Weights of a small GPT-style language model, trained from scratch on English Wikipedia: RMSNorm before each block, a variant of Muon for these matrices.
Each number is 200 + 40 x the weight over its row's rms, rounded and kept within 0 to 999. Layers, rows and columns count from 0. The size before them is the row's rms in percent of the matrix's.

# layer 2 MLP up, 1024x256, rms 0.322, rows 651-678, columns 0-127
101,125,152,224,176,260,125,201,208,128,216,159,232,207,237,199,180,270,216,204,214,231,202,118,257,168,277,231,188,201,200,280,225,244,196,242,133,154,230,196,220,205,218,169,235,225,173,186,219,259,120,245,286,185,163,219,227,200,211,180,205,217,238,211,186,178,165,201,207,201,283,146,190,262,192,143,234,153,209,209,169,203,209,182,272,200,204,139,138,211,249,177,196,288,157,155,192,197,180,186,199,154,190,196,205,250,209,155,146,173,163,168,232,192,164,303,155,240,165,247,234,184,255,191,315,154,230,202,154
100,239,192,196,175,232,203,128,199,245,245,235,261,206,218,174,194,221,182,255,172,161,231,179,180,197,275,182,249,215,182,140,268,165,229,229,227,213,191,175,259,222,165,175,199,237,204,213,167,277,205,268,187,147,208,164,196,210,172,192,96,199,267,225,252,226,171,202,231,187,244,245,218,240,145,184,185,214,180,215,175,171,145,158,198,180,254,215,198,169,208,178,164,227,173,131,209,267,176,196,166,251,202,164,246,276,282,183,222,221,184,151,204,177,181,215,242,259,182,202,217,154,257,132,150,196,249,220,184
095,214,150,167,173,204,243,187,192,214,207,191,335,224,183,227,233,145,189,199,231,139,179,163,230,179,177,161,125,198,151,260,232,217,194,150,203,164,172,193,158,195,218,201,236,137,224,155,155,140,189,222,172,202,175,222,150,201,122,235,244,173,236,288,180,75,176,172,170,214,162,235,243,226,191,214,161,151,113,190,229,246,168,234,205,209,139,218,209,208,194,201,174,192,253,144,205,149,281,148,177,247,249,232,220,194,222,139,203,156,216,219,185,245,212,239,194,196,186,213,144,201,197,256,154,244,239,198,212
102,211,197,191,174,200,298,253,213,161,111,163,158,195,216,182,221,256,214,227,175,278,232,176,191,137,298,212,228,246,251,210,144,195,137,160,177,195,250,184,224,243,187,159,196,178,206,187,134,176,182,211,153,212,274,235,139,230,143,202,224,144,205,184,205,150,176,221,182,300,231,236,221,212,165,136,239,189,225,172,195,207,100,187,265,155,247,246,264,186,202,247,176,202,226,257,238,247,168,223,199,187,164,288,263,222,200,185,239,86,173,252,278,215,243,193,182,154,283,177,248,214,185,219,237,186,225,145,215
096,212,194,227,196,241,315,163,209,203,204,170,218,165,121,172,147,219,207,239,158,165,237,196,232,173,169,214,196,211,216,210,212,143,243,222,160,216,293,190,146,169,207,113,189,214,233,234,168,268,258,133,248,207,173,174,169,148,263,164,233,226,251,198,187,206,204,150,194,199,242,226,166,204,152,216,237,194,253,174,184,261,159,252,258,246,230,214,159,212,165,149,178,190,333,186,162,154,216,152,213,210,191,145,235,151,152,172,176,215,162,226,203,223,185,188,156,211,187,106,218,214,304,198,178,192,245,199,284
098,240,251,155,262,261,162,164,184,177,166,202,215,195,258,191,220,190,265,303,198,166,163,197,194,125,229,139,245,256,194,225,114,193,148,202,195,168,215,133,207,214,164,195,233,223,188,220,245,246,220,149,204,190,204,159,179,203,154,212,202,230,240,219,280,245,228,152,232,232,192,258,281,249,202,183,179,126,223,148,206,148,217,232,273,187,196,202,169,228,160,209,273,233,170,253,225,224,213,247,225,198,235,249,176,203,211,187,136,225,187,210,208,164,209,221,164,155,164,243,186,180,173,195,209,182,172,150,236
103,163,122,139,224,201,168,159,285,198,165,183,184,222,231,176,160,168,166,213,169,198,252,223,165,161,309,221,209,191,233,197,232,146,209,232,234,177,212,201,176,150,249,119,146,197,229,197,246,206,169,185,182,183,142,216,184,175,157,232,235,251,156,220,195,134,179,211,156,333,204,226,169,189,219,202,156,273,122,244,235,149,148,203,182,191,258,195,171,209,244,186,251,170,155,214,185,154,241,166,240,170,158,176,137,179,236,200,191,176,167,183,176,193,206,161,212,187,95,168,207,240,170,214,178,167,154,220,182
097,206,187,225,211,189,164,194,119,146,229,198,201,204,245,160,247,146,207,163,173,229,262,151,172,270,190,252,198,210,208,214,189,124,236,170,136,273,239,166,243,184,231,270,220,200,198,216,232,195,201,150,217,230,120,201,200,206,200,208,180,181,195,227,297,235,166,187,187,179,183,167,200,188,197,240,283,166,157,126,185,192,183,214,191,157,186,157,285,255,181,220,175,186,275,242,211,166,196,203,164,180,259,114,195,182,198,213,88,188,218,178,228,157,180,139,219,217,195,158,247,177,251,147,230,160,217,229,151
103,168,183,180,224,109,166,192,260,210,193,250,259,287,202,251,197,130,116,266,128,192,230,203,170,257,222,210,164,176,182,171,205,241,138,215,193,272,199,184,197,223,259,151,176,216,210,200,223,296,158,105,193,183,193,162,205,208,200,236,198,158,143,256,182,217,194,115,225,200,255,124,242,184,242,163,300,207,218,173,187,168,218,167,159,189,241,288,116,228,193,264,195,148,184,142,240,186,270,219,153,152,254,267,182,199,314,179,275,202,203,254,169,211,168,150,235,245,211,131,190,234,156,213,238,206,301,227,133
095,236,214,275,138,182,190,175,212,250,134,179,209,207,196,186,188,126,112,260,232,200,180,185,151,269,165,193,203,210,224,185,254,174,165,221,159,243,177,166,144,246,256,226,263,185,142,234,162,231,202,247,182,202,222,205,284,201,328,139,175,162,132,208,182,157,199,237,179,165,286,169,256,205,229,128,173,188,214,194,225,186,185,231,208,230,197,160,184,193,154,305,265,194,240,209,215,168,156,240,251,205,173,148,183,175,222,241,194,166,175,226,123,217,131,183,115,237,215,197,271,245,183,187,206,163,145,161,268
097,150,219,187,236,136,181,157,232,251,210,249,165,205,175,153,271,185,183,132,219,166,204,168,246,92,239,201,240,160,150,179,220,130,109,160,125,181,140,200,256,215,150,181,139,184,148,158,158,162,204,216,182,243,165,201,197,224,211,148,194,253,136,202,221,194,223,248,214,259,214,204,209,207,168,245,198,224,181,180,278,192,183,182,193,121,178,203,231,232,233,174,213,124,194,140,266,187,170,256,165,201,268,218,174,141,185,189,245,161,180,195,232,192,194,259,127,172,119,131,246,232,212,221,188,210,258,271,194
097,169,113,217,223,199,124,163,249,271,179,250,214,224,261,175,181,162,137,250,230,168,227,221,250,235,219,261,184,205,133,231,140,211,159,193,132,160,239,175,173,170,241,160,213,264,215,239,227,182,174,162,199,198,107,173,259,225,316,178,171,239,230,232,206,213,200,198,198,103,175,184,122,226,240,181,221,152,194,218,193,174,146,194,194,199,134,224,171,134,217,171,219,161,202,214,213,169,232,205,131,193,166,168,177,259,222,219,236,228,219,161,204,222,247,182,205,182,235,212,231,168,182,177,199,220,149,124,135
104,230,245,204,156,140,226,214,228,230,123,175,189,194,153,277,168,220,205,225,217,187,245,193,224,113,217,164,259,159,237,176,192,220,254,155,160,137,123,161,326,207,226,216,169,203,168,225,165,197,163,166,219,213,163,165,138,253,208,220,136,173,230,189,231,208,217,241,163,210,191,260,272,268,175,231,187,200,244,195,146,220,197,187,276,193,142,120,203,223,169,209,168,176,133,223,227,162,170,191,166,247,177,150,224,264,196,184,97,193,227,268,217,215,268,161,248,127,274,189,164,215,217,174,174,162,196,207,288
098,207,204,169,181,190,235,203,178,191,114,222,218,249,296,208,175,152,211,201,221,222,103,151,223,172,183,267,210,244,216,129,140,207,157,154,175,161,123,229,207,240,263,249,191,150,217,155,190,161,210,198,166,218,179,230,238,217,227,203,210,237,172,164,266,235,90,130,174,288,218,192,143,246,243,272,190,209,155,169,197,213,174,181,200,223,182,160,303,232,214,212,246,267,219,195,233,225,271,190,166,271,170,203,224,229,187,226,178,224,213,262,217,224,193,225,239,253,225,192,156,213,294,191,203,243,228,161,206
099,275,145,222,168,197,234,164,194,163,192,203,206,156,262,184,221,178,141,188,277,196,169,202,176,161,207,289,178,191,194,191,143,268,160,233,221,183,85,210,208,225,253,196,179,214,197,143,222,169,199,184,175,232,175,146,233,207,243,251,119,200,199,179,204,236,196,232,264,279,226,248,171,204,210,137,241,243,142,121,242,124,210,234,181,159,176,161,166,198,274,185,169,160,123,197,198,196,203,146,153,212,154,208,237,193,195,175,223,158,163,198,188,168,128,232,186,179,198,205,195,277,239,175,184,247,181,230,211
097,153,166,242,176,162,229,188,180,132,89,229,163,137,257,189,185,154,222,275,240,156,231,136,212,222,244,199,193,209,224,262,168,203,226,223,179,160,167,173,254,185,230,212,142,209,211,212,248,240,218,229,257,229,233,207,225,115,184,194,163,224,236,129,213,251,211,157,183,193,260,255,215,175,208,81,244,137,220,187,195,177,150,186,186,138,237,225,247,173,188,153,192,143,237,273,244,211,251,269,188,154,227,233,189,153,236,250,176,228,172,211,189,209,150,196,160,167,172,198,167,198,171,180,218,196,223,181,142
105,241,214,277,232,171,165,203,184,181,220,170,247,110,156,175,126,220,151,237,133,142,243,250,121,181,151,218,198,168,265,144,178,170,200,204,157,203,134,162,199,222,250,169,170,171,247,182,206,208,155,176,184,182,187,252,172,190,192,217,189,220,258,202,184,257,278,185,188,184,192,172,148,209,188,180,187,231,222,81,222,204,251,230,172,161,134,216,179,260,155,188,176,183,226,135,237,203,214,227,189,155,163,220,257,189,223,182,226,281,174,251,217,150,142,133,234,228,179,180,215,112,195,114,240,146,158,273,179
103,191,105,167,191,177,309,247,253,230,173,203,83,197,208,180,219,190,237,163,262,236,184,215,166,172,211,179,195,141,183,243,214,197,182,287,212,191,170,199,194,198,202,266,206,180,161,144,181,180,217,169,211,179,220,193,245,220,212,213,133,225,250,187,222,208,181,172,203,221,184,236,228,185,217,226,266,188,207,198,177,210,174,256,221,178,231,201,203,261,149,192,229,208,168,203,160,156,248,116,223,207,262,285,205,99,176,253,175,233,207,298,199,172,187,218,138,119,223,196,259,166,211,158,266,134,212,188,232
099,233,190,194,251,164,198,166,171,244,134,225,226,170,157,273,240,244,235,210,144,189,154,203,188,164,151,223,213,247,167,209,198,190,213,250,221,209,165,225,231,211,210,206,199,154,233,139,223,210,238,183,109,187,148,200,222,146,200,213,208,209,220,181,149,170,123,187,190,177,265,241,231,225,188,122,268,183,162,154,206,230,141,175,193,219,209,164,237,216,175,192,239,240,211,152,122,235,182,260,230,202,233,250,198,245,277,129,239,277,203,179,146,185,170,168,167,179,157,215,240,152,198,137,247,160,255,221,176
097,219,210,210,173,201,207,179,209,205,132,204,206,223,188,202,153,186,190,201,139,209,179,224,177,213,252,152,268,165,320,187,193,252,181,263,238,146,181,229,175,170,193,271,134,153,203,230,186,177,226,246,192,202,193,225,258,193,154,178,198,153,197,218,177,170,180,121,177,242,124,115,217,172,238,110,161,136,93,235,186,147,203,213,204,277,174,179,158,245,205,226,246,213,311,192,214,122,146,189,222,143,157,190,187,155,260,207,217,226,138,196,246,286,213,231,193,162,218,155,187,195,140,182,214,207,185,166,222
096,117,209,196,224,209,123,210,162,217,208,153,244,201,122,217,131,157,237,213,202,202,215,194,134,214,213,205,240,175,261,187,174,205,273,229,169,97,193,233,180,177,297,235,184,137,191,172,249,135,158,181,216,189,121,239,174,174,206,213,156,218,167,226,212,163,175,226,155,160,200,219,155,262,166,204,217,271,187,181,217,162,208,219,186,193,209,192,218,122,265,94,233,158,193,170,165,193,218,230,198,219,189,203,154,194,176,228,254,154,201,268,175,222,139,233,123,174,206,168,146,211,235,168,187,151,230,163,212
093,85,254,194,278,152,152,232,200,137,199,149,249,234,239,261,186,194,160,155,185,186,175,175,179,164,183,235,150,207,176,202,148,250,173,201,194,216,254,175,208,216,268,197,244,232,229,223,253,215,286,185,197,182,220,217,193,218,201,229,193,219,153,217,180,207,217,198,254,163,187,208,198,114,206,218,153,172,197,170,155,158,166,205,188,227,195,190,184,238,204,243,251,184,146,203,225,186,161,246,235,197,223,160,233,251,219,271,258,213,219,224,262,153,148,236,261,167,180,198,215,229,218,168,210,221,174,195,288
095,194,177,202,238,160,179,200,165,144,120,120,220,228,214,192,195,145,174,120,214,187,247,197,234,242,216,237,261,223,172,159,217,149,201,173,233,224,240,135,186,220,249,200,233,198,135,180,178,198,172,225,271,179,179,200,183,119,204,240,187,152,150,195,255,219,111,277,176,281,265,215,169,179,135,224,193,282,244,180,198,237,233,194,233,165,153,199,200,130,246,145,186,227,240,222,231,199,195,205,149,195,204,253,178,135,229,194,257,173,197,204,182,173,270,207,135,212,115,202,231,202,219,206,181,310,199,135,207
100,223,186,205,237,127,226,193,197,156,152,219,212,280,210,255,269,191,134,207,235,209,250,240,236,208,163,175,181,220,277,126,181,215,171,151,191,247,223,211,219,191,234,164,257,201,186,239,253,172,258,166,257,222,227,208,238,223,218,157,193,248,121,220,275,227,182,172,255,214,227,254,226,196,172,190,204,180,314,185,172,204,170,242,158,238,210,227,208,212,127,212,246,120,187,178,282,193,260,337,233,221,145,228,179,197,175,187,208,278,193,229,167,148,280,200,149,178,226,263,131,177,262,158,186,155,192,200,184
097,191,170,193,259,257,221,187,224,179,144,148,211,192,205,188,231,222,233,190,256,138,151,145,215,254,211,209,160,251,177,174,235,165,187,195,274,217,148,215,255,215,225,178,243,190,184,215,251,214,190,227,228,220,258,249,253,194,120,196,226,222,208,128,232,239,149,127,226,256,199,215,171,212,154,181,199,188,216,234,260,245,209,255,150,163,208,184,237,251,150,268,227,176,193,232,135,216,201,86,203,222,170,225,105,215,198,261,201,171,221,194,154,248,221,190,228,207,183,211,216,194,283,179,191,158,168,223,183
105,187,194,115,183,181,280,177,143,262,162,193,228,180,153,204,242,154,176,240,224,211,184,219,165,199,151,153,213,241,171,256,195,183,236,121,225,246,205,233,200,264,252,208,170,219,249,192,206,196,218,137,130,218,194,142,174,191,164,218,146,109,158,151,160,175,180,175,197,166,188,182,219,179,232,281,178,207,220,182,196,237,214,253,193,190,324,114,207,238,184,214,239,200,218,222,218,185,319,223,197,177,172,168,201,163,194,271,146,218,177,165,224,191,235,192,178,94,240,245,167,269,165,154,243,194,166,251,160
093,223,129,209,154,206,213,213,146,232,146,196,247,213,125,192,231,148,196,126,175,193,189,207,172,147,244,235,188,140,137,145,230,190,282,256,182,216,179,186,230,220,263,249,236,161,162,157,234,206,217,247,152,196,220,168,219,199,205,159,230,238,223,136,187,182,189,158,211,113,238,267,268,250,139,152,197,163,226,106,179,186,135,184,222,196,253,241,195,165,123,219,220,199,266,203,172,242,252,237,228,199,122,181,220,218,184,189,166,268,271,173,185,245,226,252,200,244,194,190,168,151,206,203,171,192,207,153,248
100,144,219,217,226,257,233,259,231,167,212,187,259,197,229,198,215,187,202,237,159,212,121,151,137,186,266,226,215,233,171,231,169,205,265,221,282,189,121,273,249,202,169,173,223,203,137,236,159,190,141,238,179,235,165,201,248,166,148,247,201,274,142,209,179,169,199,186,215,263,175,165,197,145,156,168,174,176,145,199,228,221,213,228,205,189,237,161,246,171,177,179,260,199,239,150,247,250,170,191,103,279,146,180,254,238,123,192,231,188,174,210,191,169,99,163,229,182,171,198,221,270,185,116,219,242,262,122,201
# layer 2 MLP down (transposed), 1024x256, rms 0.156, rows 651-677, columns 0-127
102,213,190,215,129,189,168,169,282,234,104,231,183,186,177,253,158,195,150,268,166,207,175,209,245,164,180,202,181,185,206,253,251,155,244,226,244,171,184,239,229,166,205,190,188,137,273,152,197,176,212,153,193,159,273,260,203,300,252,163,201,167,251,165,230,183,110,131,265,193,195,215,179,155,216,172,150,190,185,230,153,183,191,176,184,208,209,174,150,249,279,209,198,259,199,186,208,204,167,207,236,244,187,350,117,156,224,328,211,189,181,190,179,226,253,124,167,154,216,223,224,164,150,188,247,185,192,220,283
100,229,173,165,249,234,215,244,156,175,212,182,224,155,212,194,244,225,182,239,144,183,178,120,206,235,196,87,233,179,165,194,177,177,228,248,244,191,219,254,231,140,167,172,166,202,235,183,224,279,232,210,228,165,168,300,247,183,247,267,155,205,167,231,200,212,163,182,283,168,232,194,179,208,170,180,145,204,205,246,203,234,180,203,163,249,321,261,235,174,238,179,222,81,195,215,249,230,157,222,184,256,193,159,219,256,149,152,248,170,205,205,211,224,230,131,148,266,222,206,199,180,214,226,215,170,176,186,206
100,101,179,256,238,231,212,195,153,210,293,139,153,201,207,179,245,136,286,167,233,122,130,236,157,159,90,214,224,195,252,166,187,238,177,204,152,118,199,241,227,213,127,167,163,196,155,237,176,209,193,220,189,163,212,163,252,157,169,178,171,169,187,227,144,124,281,210,188,212,178,211,207,187,232,176,237,183,218,179,160,206,199,153,214,240,185,247,183,187,196,146,251,132,190,202,120,244,178,232,187,164,161,230,193,180,187,176,161,170,160,233,208,211,205,190,249,177,191,223,182,156,149,226,267,208,287,202,183
103,159,226,206,199,191,286,246,167,181,324,235,189,173,162,221,126,167,201,172,264,167,241,233,142,258,248,180,148,220,226,156,189,233,228,180,171,235,151,261,186,171,233,196,222,250,163,236,191,263,226,183,175,197,184,200,206,282,272,190,154,205,181,191,152,241,277,246,184,154,250,192,177,161,175,145,143,252,243,176,215,250,167,142,224,160,185,174,183,133,152,209,216,236,148,170,186,219,225,169,206,191,248,189,219,140,289,141,182,197,201,188,257,236,236,162,240,186,250,189,204,160,158,145,173,146,128,137,194
100,133,206,195,257,187,175,200,191,157,143,236,178,171,162,205,128,169,181,174,254,205,177,219,193,182,266,189,139,217,206,196,179,180,263,182,139,206,261,190,218,220,131,173,199,222,186,154,160,202,154,242,143,169,169,209,153,91,180,260,164,194,171,240,182,214,138,177,157,267,170,183,208,274,176,138,220,202,160,288,167,208,116,198,226,174,182,196,195,268,276,204,234,119,149,209,181,148,269,176,207,198,185,167,187,241,260,201,175,198,200,181,121,194,177,136,228,115,169,236,232,177,177,201,268,203,203,181,184
100,148,211,165,186,234,183,252,197,235,234,253,217,173,194,184,199,208,182,194,232,252,244,224,220,166,187,238,251,237,254,156,269,214,261,183,181,176,157,155,264,226,255,147,251,205,180,233,274,263,173,178,219,183,259,247,186,184,180,220,108,224,233,218,229,174,225,164,197,229,228,179,254,251,144,146,211,183,154,191,248,197,163,170,253,143,309,248,239,232,208,193,216,245,194,146,157,194,209,182,170,181,224,230,122,216,161,261,136,133,224,164,231,167,168,203,200,259,255,231,135,159,171,216,169,226,243,200,263
104,145,158,127,185,214,163,220,193,200,219,208,219,150,109,171,161,177,207,191,191,212,139,165,150,179,216,199,210,209,189,215,202,182,219,242,176,190,130,190,167,188,211,187,110,263,231,164,200,215,119,223,244,191,197,204,197,222,137,172,186,236,158,199,177,138,235,227,249,213,173,187,249,251,210,219,194,247,206,211,247,179,223,185,236,231,167,241,189,240,126,188,193,212,228,186,225,206,87,146,205,264,201,134,229,202,192,207,226,95,259,165,193,228,151,152,257,175,163,147,191,271,173,74,187,266,191,203,187
098,278,163,149,180,131,92,218,196,183,244,265,222,183,215,191,197,175,225,243,167,165,161,229,214,227,213,183,235,246,242,210,147,182,179,157,176,202,211,231,161,239,188,246,238,288,232,209,213,227,178,77,240,206,171,258,179,231,169,200,243,191,186,224,311,271,204,191,238,197,227,209,164,202,153,203,200,171,212,152,188,204,149,230,163,222,144,201,261,184,185,184,147,268,251,282,209,171,245,169,272,166,186,155,269,232,211,152,194,144,118,140,226,231,171,135,158,209,257,164,176,143,211,235,204,207,184,237,196
099,210,111,195,142,234,158,281,206,181,118,259,190,193,218,166,271,277,201,176,216,184,224,251,119,204,268,214,177,213,188,193,149,231,270,154,204,209,204,191,245,172,171,212,280,240,165,179,135,160,206,228,153,196,228,121,175,209,234,159,222,185,291,195,291,230,150,124,241,209,219,169,249,220,179,210,216,229,202,215,285,144,205,263,229,236,175,140,200,180,174,180,251,142,277,185,223,206,258,249,188,198,269,142,196,123,122,226,260,227,191,239,161,131,166,227,181,210,191,310,235,196,249,236,220,147,202,180,164
097,194,132,207,220,237,227,168,202,210,193,147,217,249,101,201,220,189,227,126,225,155,223,234,187,189,202,254,204,200,193,199,217,153,276,217,158,201,117,152,227,174,185,171,235,241,189,302,209,193,210,227,110,243,252,161,250,225,209,163,189,133,237,210,209,187,187,197,179,146,195,213,191,183,225,156,264,204,220,210,153,264,189,118,166,286,151,194,131,163,206,294,182,196,178,235,286,127,244,185,125,230,185,216,199,131,198,207,160,169,165,146,152,182,210,191,151,225,211,281,223,192,158,210,216,195,220,199,200
098,231,241,214,222,147,164,236,191,226,194,184,168,226,199,182,204,220,198,184,237,235,202,203,241,231,269,217,174,174,230,214,160,151,200,200,122,167,199,199,196,174,214,104,231,189,184,189,203,183,221,206,154,168,165,212,238,268,149,157,246,90,120,136,227,206,198,245,172,175,196,243,229,203,198,257,214,221,182,155,179,151,151,190,247,186,200,165,212,278,145,95,214,197,166,184,166,186,169,254,193,196,264,201,276,216,223,222,228,193,217,223,306,208,225,262,212,259,163,193,156,279,220,176,192,214,239,284,121
101,161,274,197,186,146,204,222,162,151,125,151,314,233,266,198,143,159,284,151,188,156,250,210,217,171,190,167,139,150,192,231,163,233,251,163,177,219,172,197,238,247,295,191,102,215,148,175,234,248,213,192,193,172,142,220,164,198,193,173,258,161,224,140,223,213,198,207,154,172,194,249,191,156,195,182,198,165,168,187,170,225,165,186,195,185,137,157,214,172,218,166,174,153,255,255,336,174,244,182,200,243,191,210,189,157,208,218,217,221,171,247,177,218,191,206,133,142,214,153,228,197,207,203,179,260,240,123,214
105,236,280,144,258,263,179,242,201,199,161,213,196,183,118,261,182,148,199,197,128,254,219,226,291,275,144,144,245,160,178,116,204,200,136,229,129,180,208,209,187,151,167,225,196,250,180,206,125,222,198,237,186,187,248,176,211,217,311,182,245,202,186,172,192,218,194,212,163,208,175,209,190,197,246,161,212,202,196,155,255,227,232,183,156,127,220,203,232,248,198,176,227,237,224,201,227,162,185,182,286,222,140,234,205,157,189,187,215,214,168,243,226,211,208,207,181,226,210,197,226,193,211,214,162,241,195,210,232
098,267,154,126,191,258,184,178,226,194,184,200,140,221,230,203,168,206,157,153,178,166,200,200,203,213,201,203,260,237,188,220,191,159,162,146,239,161,207,283,219,200,205,236,168,217,251,196,196,185,225,194,194,234,150,194,208,220,311,199,194,230,206,234,242,119,206,215,211,231,163,167,182,188,147,140,182,213,198,198,165,239,186,178,144,192,249,163,227,257,185,229,180,272,192,185,271,213,205,134,110,303,189,274,185,202,163,190,259,191,293,268,198,124,283,199,205,239,156,198,149,237,230,216,235,192,224,226,201
098,178,146,238,234,209,234,194,249,153,246,250,197,175,163,144,250,217,216,222,234,228,202,179,166,167,195,224,102,230,221,278,214,184,186,155,123,224,171,206,177,234,233,177,205,237,189,248,222,146,203,184,201,124,192,166,192,173,171,182,229,224,204,178,240,122,176,236,178,187,163,230,151,194,191,157,190,169,184,198,169,203,185,235,228,222,191,291,172,199,246,154,89,224,202,283,223,222,207,89,222,207,194,169,249,188,287,237,208,160,159,214,152,233,173,233,150,256,186,179,241,282,239,173,140,191,179,237,198
104,215,182,175,170,181,156,142,224,197,160,201,166,200,264,185,235,246,280,187,202,272,231,200,261,197,190,167,212,210,301,250,177,173,178,224,233,217,198,218,263,190,209,220,199,173,183,211,170,157,243,207,218,149,184,261,205,197,177,189,236,163,170,184,231,191,155,214,166,139,248,236,215,194,182,152,179,180,222,219,230,146,221,141,158,85,187,131,209,288,267,188,147,211,187,221,205,181,236,303,129,184,171,272,205,140,171,270,204,272,281,180,240,180,163,207,192,191,206,244,234,228,146,234,235,220,134,222,166
099,230,198,290,187,182,220,212,150,87,213,201,249,217,162,170,179,216,207,200,252,167,158,274,206,151,230,244,163,172,194,234,195,190,224,176,201,203,226,174,197,173,253,277,209,233,288,157,197,236,290,192,220,191,132,180,160,244,239,214,147,255,210,161,159,217,287,233,163,213,195,230,223,140,207,172,225,173,218,215,194,228,200,277,222,234,197,230,176,212,189,248,241,220,205,204,179,162,208,207,226,132,223,303,202,253,212,197,160,235,246,129,168,194,194,196,174,201,227,222,150,184,302,172,207,270,262,207,100
102,107,121,277,202,208,189,242,218,155,181,167,177,280,219,251,153,126,218,198,214,309,186,213,195,250,149,189,188,221,212,197,270,245,213,216,216,111,170,250,154,193,226,284,148,232,164,187,214,184,166,167,299,139,270,161,138,174,240,176,116,155,173,113,115,167,268,194,165,271,212,166,198,212,204,223,261,235,257,246,241,234,259,218,227,172,140,197,192,226,208,192,190,245,179,269,162,250,296,217,171,211,201,202,136,189,238,209,188,242,208,205,229,197,151,246,170,295,229,214,262,230,228,147,269,191,211,182,168
094,251,207,255,231,195,203,204,184,242,168,210,238,225,123,269,223,131,213,214,208,243,185,201,210,187,121,248,164,161,181,201,256,101,134,276,171,159,168,260,259,214,188,219,138,167,178,191,216,190,149,144,201,139,158,233,162,244,226,168,257,201,224,224,201,225,150,169,194,191,243,248,169,162,197,93,226,234,196,221,279,131,144,161,135,224,199,274,218,239,196,250,128,247,240,222,191,171,145,261,238,233,138,228,186,258,142,151,251,182,207,204,195,204,229,147,202,261,226,169,224,246,173,168,272,189,233,250,240
096,217,222,227,218,194,249,156,241,251,178,174,200,177,139,233,223,218,163,238,244,200,247,222,247,220,203,171,195,193,218,142,235,242,227,236,219,152,185,173,189,231,221,199,231,217,157,200,170,202,144,249,169,245,183,180,232,178,147,212,245,164,205,215,203,283,178,237,207,163,252,176,161,166,221,190,190,221,108,271,180,237,235,168,159,269,254,209,215,168,212,122,211,182,250,176,156,183,198,152,198,253,283,212,200,174,202,231,235,114,225,183,304,231,200,261,218,237,211,182,205,214,238,171,125,268,147,177,269
098,215,174,219,240,240,181,205,188,248,179,220,161,275,243,252,130,204,231,203,269,198,109,216,189,259,203,187,170,168,194,195,175,170,160,215,143,252,234,144,180,176,233,148,192,187,186,203,179,165,167,191,233,190,198,196,201,192,191,242,214,215,144,228,179,169,270,192,222,210,249,145,203,229,250,166,151,235,194,191,176,159,230,212,151,237,155,186,154,269,133,144,255,145,180,211,89,192,299,143,148,224,186,180,117,266,167,189,165,170,182,165,303,231,194,182,231,210,190,228,196,138,230,252,189,257,239,167,199
094,160,215,230,207,225,215,177,243,223,245,203,238,213,205,182,182,241,207,228,157,207,227,194,224,177,245,257,241,188,188,229,213,121,210,112,221,206,213,235,172,246,187,261,210,255,210,196,139,199,223,202,160,230,236,239,248,214,229,285,208,196,260,241,222,187,167,235,201,240,180,69,221,118,184,164,226,218,166,193,179,248,182,165,258,131,242,180,227,116,219,186,256,123,251,149,175,231,232,228,195,230,184,203,165,175,262,149,196,193,250,194,203,211,177,239,140,120,164,184,124,126,218,267,246,252,249,201,182
100,245,175,141,129,200,237,268,249,278,223,117,204,158,211,221,213,125,200,156,232,226,203,147,170,297,217,199,209,174,166,215,248,261,177,243,215,242,140,230,190,170,175,158,202,190,178,189,202,222,181,192,167,177,225,141,220,162,180,199,163,172,226,189,163,203,174,216,197,189,186,202,204,227,211,253,190,242,199,183,138,187,95,214,261,175,190,240,175,239,276,180,179,113,246,177,187,211,166,259,207,263,138,196,241,158,156,251,159,134,199,160,134,174,216,247,188,265,185,202,212,193,172,191,234,167,219,222,227
103,160,253,222,207,223,133,351,184,218,194,215,140,201,175,216,201,232,228,229,212,207,168,223,208,255,116,126,173,204,227,202,236,246,207,265,182,323,214,172,153,213,147,178,233,220,242,227,262,216,150,136,184,226,178,257,256,184,166,169,185,218,140,183,146,230,199,186,254,186,262,189,161,152,266,205,270,237,219,247,218,238,218,264,232,202,245,236,202,180,252,198,247,135,196,227,196,220,217,253,202,160,269,151,227,154,246,226,118,207,247,211,138,250,208,263,204,206,145,227,163,214,162,202,180,182,205,272,214
097,152,223,154,174,270,192,131,166,156,204,166,157,224,174,170,247,150,227,155,250,281,153,236,222,153,179,268,227,250,221,237,218,164,214,241,166,284,223,184,183,206,242,155,151,203,164,245,191,219,192,161,294,207,209,124,203,300,177,226,272,230,190,107,183,196,182,149,228,163,220,178,188,165,220,151,134,248,190,215,203,201,154,197,210,232,189,161,172,245,195,205,180,188,182,174,216,218,132,165,194,191,177,201,99,188,143,227,181,81,214,222,262,220,284,195,239,164,220,220,201,194,251,212,208,160,248,178,162
104,141,186,256,216,200,207,190,173,226,171,154,225,222,257,178,204,191,249,243,265,195,187,122,217,157,195,146,252,215,303,194,252,225,252,222,217,207,198,201,186,232,265,240,133,258,206,192,157,263,178,174,221,211,259,171,172,267,190,236,205,195,175,149,253,206,247,195,217,155,299,183,197,245,234,273,156,215,241,183,223,133,260,266,164,186,212,200,185,225,265,172,220,216,200,246,202,138,186,159,266,124,124,147,255,223,250,214,183,200,237,132,192,227,200,219,132,274,221,164,208,231,152,263,200,215,191,159,218
099,230,249,216,204,124,182,215,299,206,153,283,205,197,264,277,184,248,195,218,209,232,156,156,165,211,197,152,296,194,165,232,161,220,125,152,244,163,155,212,196,143,180,173,201,196,246,193,169,206,234,192,238,197,206,168,227,173,171,186,215,219,160,232,168,226,174,194,95,224,213,273,174,152,217,215,198,207,189,170,188,181,278,209,215,237,220,154,200,261,204,236,140,190,156,204,197,189,253,136,188,226,202,143,207,206,220,184,256,155,140,176,200,178,203,238,268,250,270,141,215,132,209,187,172,194,271,278,206